Weights of a small transformer language model: 454M tokens.
Each number is 128 + 24 x the weight over its row's rms, rounded and kept within 0 to 255. Layers, rows and columns count from 0. Numbers have three digits each. The size before them is the row's rms in percent of the matrix's.

# o: layer 7 attention output (transposed), 384x384, rms 0.0854, rows 11-17,43-48,75-80,106-112, columns 192-383
# v: layer 7 attention value, 96x384, rms 0.102, rows 11-17, columns 192-383
o106 102:147081179124129111128119138155108092117172164133127110118138144090153110125085121107112162165132129093124150132143143118143108134115108107142146129108102085135142128134150135118147133079140116156130166111160123137113113153150140110123118129111136130120101100146126134117119117118160161123111192166102117105143129112122106151088103130129121140134108137117140112144083144102135108182115132118088144179112103154129113151134113034117126146135129146115136126125145121129130161111125171090146138082145134142087109090097121118083142101124125155088167131111154111170116107132110148091
v11 065:093134125123138140162110123148127146165125117096149148139101146125152141082136149131148146115129116115115086128121147082106105117161162131136146104123187106115138149131128119114141117148119127144113167084108110123133174120130122090116103121110113113096166113085113077149157166139147092119099145130105109097096133153119095098136143121138125155198064117078103137106167089114109095133166143119097165121132125119117136139145138126137109119118148203125094088146078081146161137198102105115136140158100117100129129121119154137100088169161109117130073123155182071145120132131103120157
o11 095:142139140157120117176134160140115123103143112111159075126122126138136123154156114140115073113174114124162145146147131179118142149080173104092168098086106138121149110133145152133112113154133115133131146126139108128152130126154130165169127144152111122064104098126142140105127090137107119148139124154136108128140146126114119157094140104117168111134134144119071150120111135136125149158137124120156127148082145095113106140151138135114145129103126144105165117139154151099143155149130146169122139169091161135138113105174091115149123123143125115116123097135097111124092180166153074125
o43 085:107140050122124126126130099158177135152106131136072179129119137137165157136134127105147129125100122130093112123108099116111112105156105126101092127172112114129115105111173106136129143087175132107073127110146169112139119120115170106100132113144124144156105160124083124145130138130126088154125126098126135103162179170110122163145127149142117085141109087162135128160149115165128108099144113096112104117180118161142187134135120133092112189140169107140117163116125132141116148136154170139141085120146114116101166148100156156099162117120137135158167126141126137110101096106123163105
o75 086:128122150108151095109139097112138139107160079151157137124092111073118114162096133123115150144132137123124119129147141142174123178080136102152133161139084139105151116125103138144155128081136053137135137148146116151096118108127095121176124138155131126127119119148122132167080127144214093095079134146165135149074170121156174165134138151125116134088092124160162090148147116073126067122141135083167157143130147150166137115092153117153151137136121088140112135141126103102120156097079149117084143116128128118136100160130133113155071150128134172108139143112113148113151135094111170122
o107 101:132096122118101155120100135108120109107117131139110162111148129130095129129142164147143120142158155121130100124136125139116148113136109134130158144143156171163148135120124069130138150146102161122124131128142138130155114126118125116093136133114141181116099125144139160106176113116070168146158117060143147186137105030133125098180130156108127147146107118115164129131167117156129169155109194155132107091128139077135148139211137088119111166131169132147105114176122118139126121136146153117153108130076099094125103112106115095122086145148096083106158114138153111130143135115110120134
v12 062:144156118114106104121154129094111154167124157164153159122133105154138129157108123150143130131110136131096107139134118153120169139140127108107120110090137139149141110096152118092105102129138125169118142123090125116101131139093116123131145114108160112079140126127139056120125123079129073127124129155136109122139132126115119123148070136164143112134128143148127090143123122127128123125150136156129136126119135140157103170142144162179120145135147124146093118124098161136188134167118173140107134130157114180119138154131115126143137121145158148107094145138174111096141115112154133128
o12 099:119146154121122115133149115133104165095095141149126130101103147086166168119117164153108108165119139110138155166137114107141191135147128162128131156119121137100087147162157107109157158121144163123150121144144130135168109105158151118156132090170150141135131115104115113102132189114118124132133116175132125132098108134107080105120137085144135131096135107119092124133113103115100114109121062129148138151162086107088141140111118090120118122098141115144118139136141075099132130109095148134137112138110166123139141133125133154125145136174115139108089139152097129093110158095128114107
o44 085:152121157169151126149151108135102131105084086122088129121149199128120054138106104137084114161132114096124124108078156151128121106106127108147101118157101099124147153140173144118161112148120135074125148106123125123135127127102126133147149163107079094141120122136174126148121079166113102122123150113134142119116122134133133140141089151124165128155137125119131099120112102094161128156120117147121119098132147130123128115129131140123162126160110167157112168122163152083117122129172110138103127109120106124100155109164131138153134102108168155080173144128131164164143102115092090171
o76 091:129150097126123140126106119122167128112095164084123138173151118117089133113123140107133115094120127154155149107154133163130128114126150123073128119103160113102151128116090163131111123112122168152153134189140117141143168132098163148138093145133120117169103153140100148137115099164199148170144143124165099135125105131174145097137170161107075117100115150121090154117123134139152163140145153135123132173134120131135112112091127137122109095133093159116139101110132147131065066139156064117152154110136175119155100127130116122117134099136120062114121095097106113140131136154134134103
o108 097:173109142121104156147154125114139098120163146143129119118123140219137091110118118086154101150141132114104098158179104122098134166158119156131082151137150135136099124115103124133098151122136098165111127103163108146084089130179151134104099145129155105109137143174139144117152146118114113150148127109128139086137151107131130086132163147135139140154164154121163140164171164156114144133139144112116108098145140139118121104141096098099116167167143119139110171128119142123137124141112134113101131161122132141108100119128115105144116146108113140119146112128146153083106116152135110134
v13 060:137121100123117158120114103123117145112127106149125116140165126114159106152142134088136111172119113090140167141118111119169125116101157090140127125136155099159121106129133104166151154137101143153135129168151098143089096111127151147101143112127138119093125144121078147150117144087146151109149144129102108125105140126157122119124122115133174101125123113061117148103100102131129139078180131134166132129153107137169116148118133091085070173116100143168138143133134085123154119158096165111128124112107113126145112126162153092149117115096111114117115109130161169119142122122101169102
o13 094:155111145103109115163068141137098110139139201100133117099117132135109164155088189144118135117117124098123143112110125134109151133146137119104134149067145153148125127133114109109152120146068126112102172128130133209135099171138085125128116125098105151135149113159129144143102139146107086098135109126166096141086132131103131117136120175139070132129141114176124130116120123150146125103102144145090133129132116133104141106167111114117169093113143101088094197129066121136090125133124112164112105095128134106144137103104133117128119112103127113153112170119124119130133146158080105158
o45 087:149133141111165159148151123130149130137079115120103149121148120124150141158144081140135142120126116152153136144133166126132104142157152131103158126149139139171135142136114149139152097110149118177105107131130146094129150106135095132112117139152131126111119173077147110087147154106137175172140155171131141113125114183142164134152147097099138087082109116153147111115176133129097128108141088104128148164128120122132178165128113106108139163121106121135120146121172162162164127093146147101138122132129121131096078125083115157128146147161161108110136104169115120088153127107176089127
o77 095:131110141092084109124142118091139117122120133137157148134159129142166134091111121135149119135120146141087097144150177091131150146185089150148127144137144098104068141114131097106123164131134153114158095117114098095127153120113105142120147119157105116133155116159106109173117118110107128131158068110101157156138092106126097147131133149116111154107104128117127132142106149123117145141094103075166131092092127132143080077096132138174142078096101122127131086117109064120125113105155106135091113083092137122149091121126138167140140137123107157117104118128135120142114138172157114177
o109 090:091140114122139131136143172104092113118105055132164105124102148118084112105144125137138099151165112139118126121119091176113119096142110086165102127134161129118145096154151128155144154132124119107120112142107137094153130112111169120140140117131144139179110118091100143138102136118100111115112154146145119163167160132164169117129106092129069159184133172119088141102133154135134081124108141173078130114141113141114145124114129158111083153143148167162109147180127119130129156198081131146130157121101089167127165146151122076107156144132116152134152137115118140128101140100138145099
v14 062:096099107128107160120104176149137117139137148145121138145116130132116131134128133098169145118116155155138110167146117104116066152100156122125112133146126132139111105107099138145103145131116164137080112141128150110155162142124104068148128142148134114180140132115145136115128160132127098136160102132092092155138102146131126122128113151155121145132148142154130144119206138145132125094089173159077103115112120158117099154129164130097087139098129117110126119108132125092150113127097112149111150155086135138133129118139158118070128114119120090136128103201125144126156094095096150146
o14 096:163132122135134099132164141157134118111127098073151201126170117150160107148121086105170119149117138126134129153173116091120108143140118170117140072154109133124133145139112157124186147130150133110139178133108116142146142125132158128141093126123142151116141124117124126116136112144122135108132193132142145096147153113126150121123153081156118128134153103106138118159134147133141105077061103082150131051163109120138206140080161137137094122181132128118100173106103179153121127173081153111132113156103143119113154104138128136140130107110127134060110137102147155102083127092134101153
o46 083:108101132138169149133089177120100156143118107153116135118093129111093149106118122160146107132113114125130107113133104116170158117125111123132155144165152102140101162113127089132145120155084101141137107095126145152133153114153120112076108117122173170099118092094165136083155182092115086148161132127127141154126166129133146135104128151079113136144128136130120140111136179138111111153153163132134161135128144147125130123110161117146173120117176119115141141120161104139121146081145134122114110109192152091112163115142133103122144106135107133126114098121144136116120106093164111133
o78 092:150130150139136141115137110128109129109111129153121087098095160146074111079117139169048130105168126118080150151155093141093124136133145146112131113092085131109163136111149151101135115107150107126140108147102096131115121135140151155119160138160128120128131192117106099131107092147142118083100117143071117122121130130182134137178125114123137137120160141159086107198125118124123125130107108159093175165151123124162109063128108078146122105122122110133203103125130095090121125119128145153110123123177115168163100163140125109164164130141147184107126134074104115115151179154154129114
o110 100:121095105128129114125152113121120091114127134142174107140106119110107139131102170143156150125130127130142120117087158138150160104097123139140125121114137121127113143133122100102099157135104165157123103124136140093107119083150114129160108127135094130148124114119166111145157120113119143111161104088145121158122134101120157135137124167130103114133145145103174129082187090099145151140121158161101120135133121111114139144160114114108132126123141105132097118151109149134099139127115113095129143095105100116148121073072132122113089113131155092185164135128152110145135119119139152123
v15 069:118151114144163122155115102102116096113099131129086119179112120125119130159133156087137114134100140139116107167138121116150131130140138093110127114130141138101136103095102104128126130156122135103159101059126162147148120141132090124121143145115144165124123136147118124071110138142156126129123131152114111144138081144124185139110162082117152112141159140126156118101120097117142065091150112145161116141133175148126180132108133143161107166169108182192134100167144156131118129147139079113153156086148116115130148123135106158112110156153059157171127116113082147132158144165108181152
o15 100:120148129110092107084108158145089122151142103139121116153128094136129083115171098104124177085177157157105112129144090111086122152227102120119144147146083145086126117125120147116136135092092121140104119123114113100137100147154107124159146123054083120159113180129169151158150152091146129155118124140105117117125116138126125113137118143129158117156138152152169108112108077115082152101107149123133097168146105092135138133086095097111129116148123159119105114128133091119169108134164104120106157140115119130139131102071139154132140147133146112111149156120137176129128100100118105121
o47 087:136159109125123148146162138139123106092146145103127155119135118161150099101094126097131113147138109084145169105124142093113115141146136116127140140091090153125124143163122143079094134105134127090112145129177183190145112106131124126138143103110082106134136105128108152110142141154134105149112097143129117137143172123115098191177122114110132152145090122126136108135124156161166129116112114081140142150135141113127131143117124108164147161126112114144135181110108119118102144089121125143149083126119129130127154149126134142136168190158099055084139133108139176149109128073094166167
o79 094:174140198096085107110109163128089155136100118091138139112119126120130164119143115140125149138083151100127166095102108179099144110059126129128116072095175109137078123120169146136102114110084127173177160141141106125100127082167123163144078143137116155137107150142140137116119132130131151121112169114158127112079124129090172124125122137163106139128110136132071146147141112128106106145146146132092133121117134161118105142142111121129141083116143100103133100103117132149135129158124123102109157127159113148169129103200135117098122155121144116115151136133178123092108160160152132134
o111 097:146124091127140105111144122114152126121183136176136159136137175075113129132114179108132147128135138161085108110144153114180141105125187122146127130097156097151147122132122068150191131174151127146121097169123151128112150127127136108111110131122127133110138104122106127111097088139128073147141128156107165119134105120205123086113147107137107121113142162129102129141131173130143131135149130137134175093146102132099130118156112130097127149113113123137094128145113138112125132129121124131136146078127138118102146165131114135115086079132132152147122105091122090163118132152112124116
v16 064:174106142145133132116130108148117158127125135144120150159128111097107179133125046135097110161117144176105163128127097123153148142144109142117135141114103122079141149141102127126112152123151076135134150110149144083137155124102140194155117167122143135123154123110131146108137169116165104150131133124053134150122126139128123104127135156140101133140120108102140109118112156103114139148108129150219128109116183153136167066156134106107135126126119097098151128148131128086114106102167076173109147128118139093119089124094151152119139140123150139134111117085159141141153106147183086128
o16 098:160099151176136144152104129135095095063128124155130115105092124103150084185110131155141123153169146118094104130124115151146121134122136137088053175145127150129152094155116149145152147139090129127125133163121144144129129120169172085147093109137116092101128169160130126151103150123177123111118141154171147131117129156158120124146137118162160115153149101125129127106166093114119121109119102101142100133091111121116098133125133094160138114151165108139097121129175090166150139150134161132110116129109109126089137165143167096164145148126097132084131110139145154115096158142143146165
o48 094:119199143110144129152130121131151137195155111124147102108150111090132141137112148146138173104140115100137123154164122103156137139121140159170170109152110137127128138149126162142134103086125127134149121135112132116119099107124105071106185153122117146127142094121123131116153096174132116182132121124134095136137093146124159142123083097100154135127142165126124131158134124161158121134147122139121141112181118156121131152117131136134116205161108116111139088144148147147177109161123150138120131079123119131131097119078128111098131149146148138129119111129117096122138096120141159095
o80 085:093147143130091139123098145106147125108120111102099139153083127138116077122148171142148154087144101112146137131129127106148126129107084120168156159137106135149166136146152114167116132127137123104172143124140152125066096149084111137137109123134162148135109116123138137095135150158096157113133121078116155111103145134127127153141113138176094148162109120141179126108131131141131145114219155113124102151092104145169132137127137098154132132114139124120095174150178116141190128132105092113167139133152108131105127142089124154126084122124132166121113143171107151107105126130100131165
o112 098:142113098148130114118104142118121134142117143144128168122156110144098167142131088142087123090115134147129158124147137101123117123119159127140139132101125092134121142104137092156109107112151147113111117122105142108120166107141132142137183170117154107099146139137108116113129134132123126095169094152120133092147098175118115099123121109104082105096105102130124117140109170120100100128129017131145130171162171113133092147118138143119129137123117129113150151165126153096065163093153096140086124124145203085160094149131145154159138132138122109111137118093084151151119105130132119130
v17 062:115149147154111080138146135168149104120133161100137058136137099112120090139144157102103084166119132089146168135122076131135089157154130170114126114120075153101156116131154119132141125135087140096063098152154156152139122131175111143129137148137132097149152143108173095145101148113139138116127116152144113123123121119145136180141138122128131123136161123113162153144157139127132086135176142129124098127102135151096084109112126093149126125138101173099144105135110132161156100096144126131119098111135093090153111107130137092141110112116156128126097125102111177123152124127134132110
o17 094:098117110090142143131079139118114122108101113109147121145139113104110101167104133112110154140140124138144081125159113133135104086155118136157126103123103115108098119160096138095122111084145115121139133121123119138134153121149145118224105150116126139119154119162136116113193145117148142162135085110080140119130130152132122150154089131114122115126135146108171118162107087146110126149104108107118135119155111110100130110126131134122149125148148150113140136110105098136128132144141086140100105131110153135144123128134135145106113166158121076140152090146112154104110148132111089137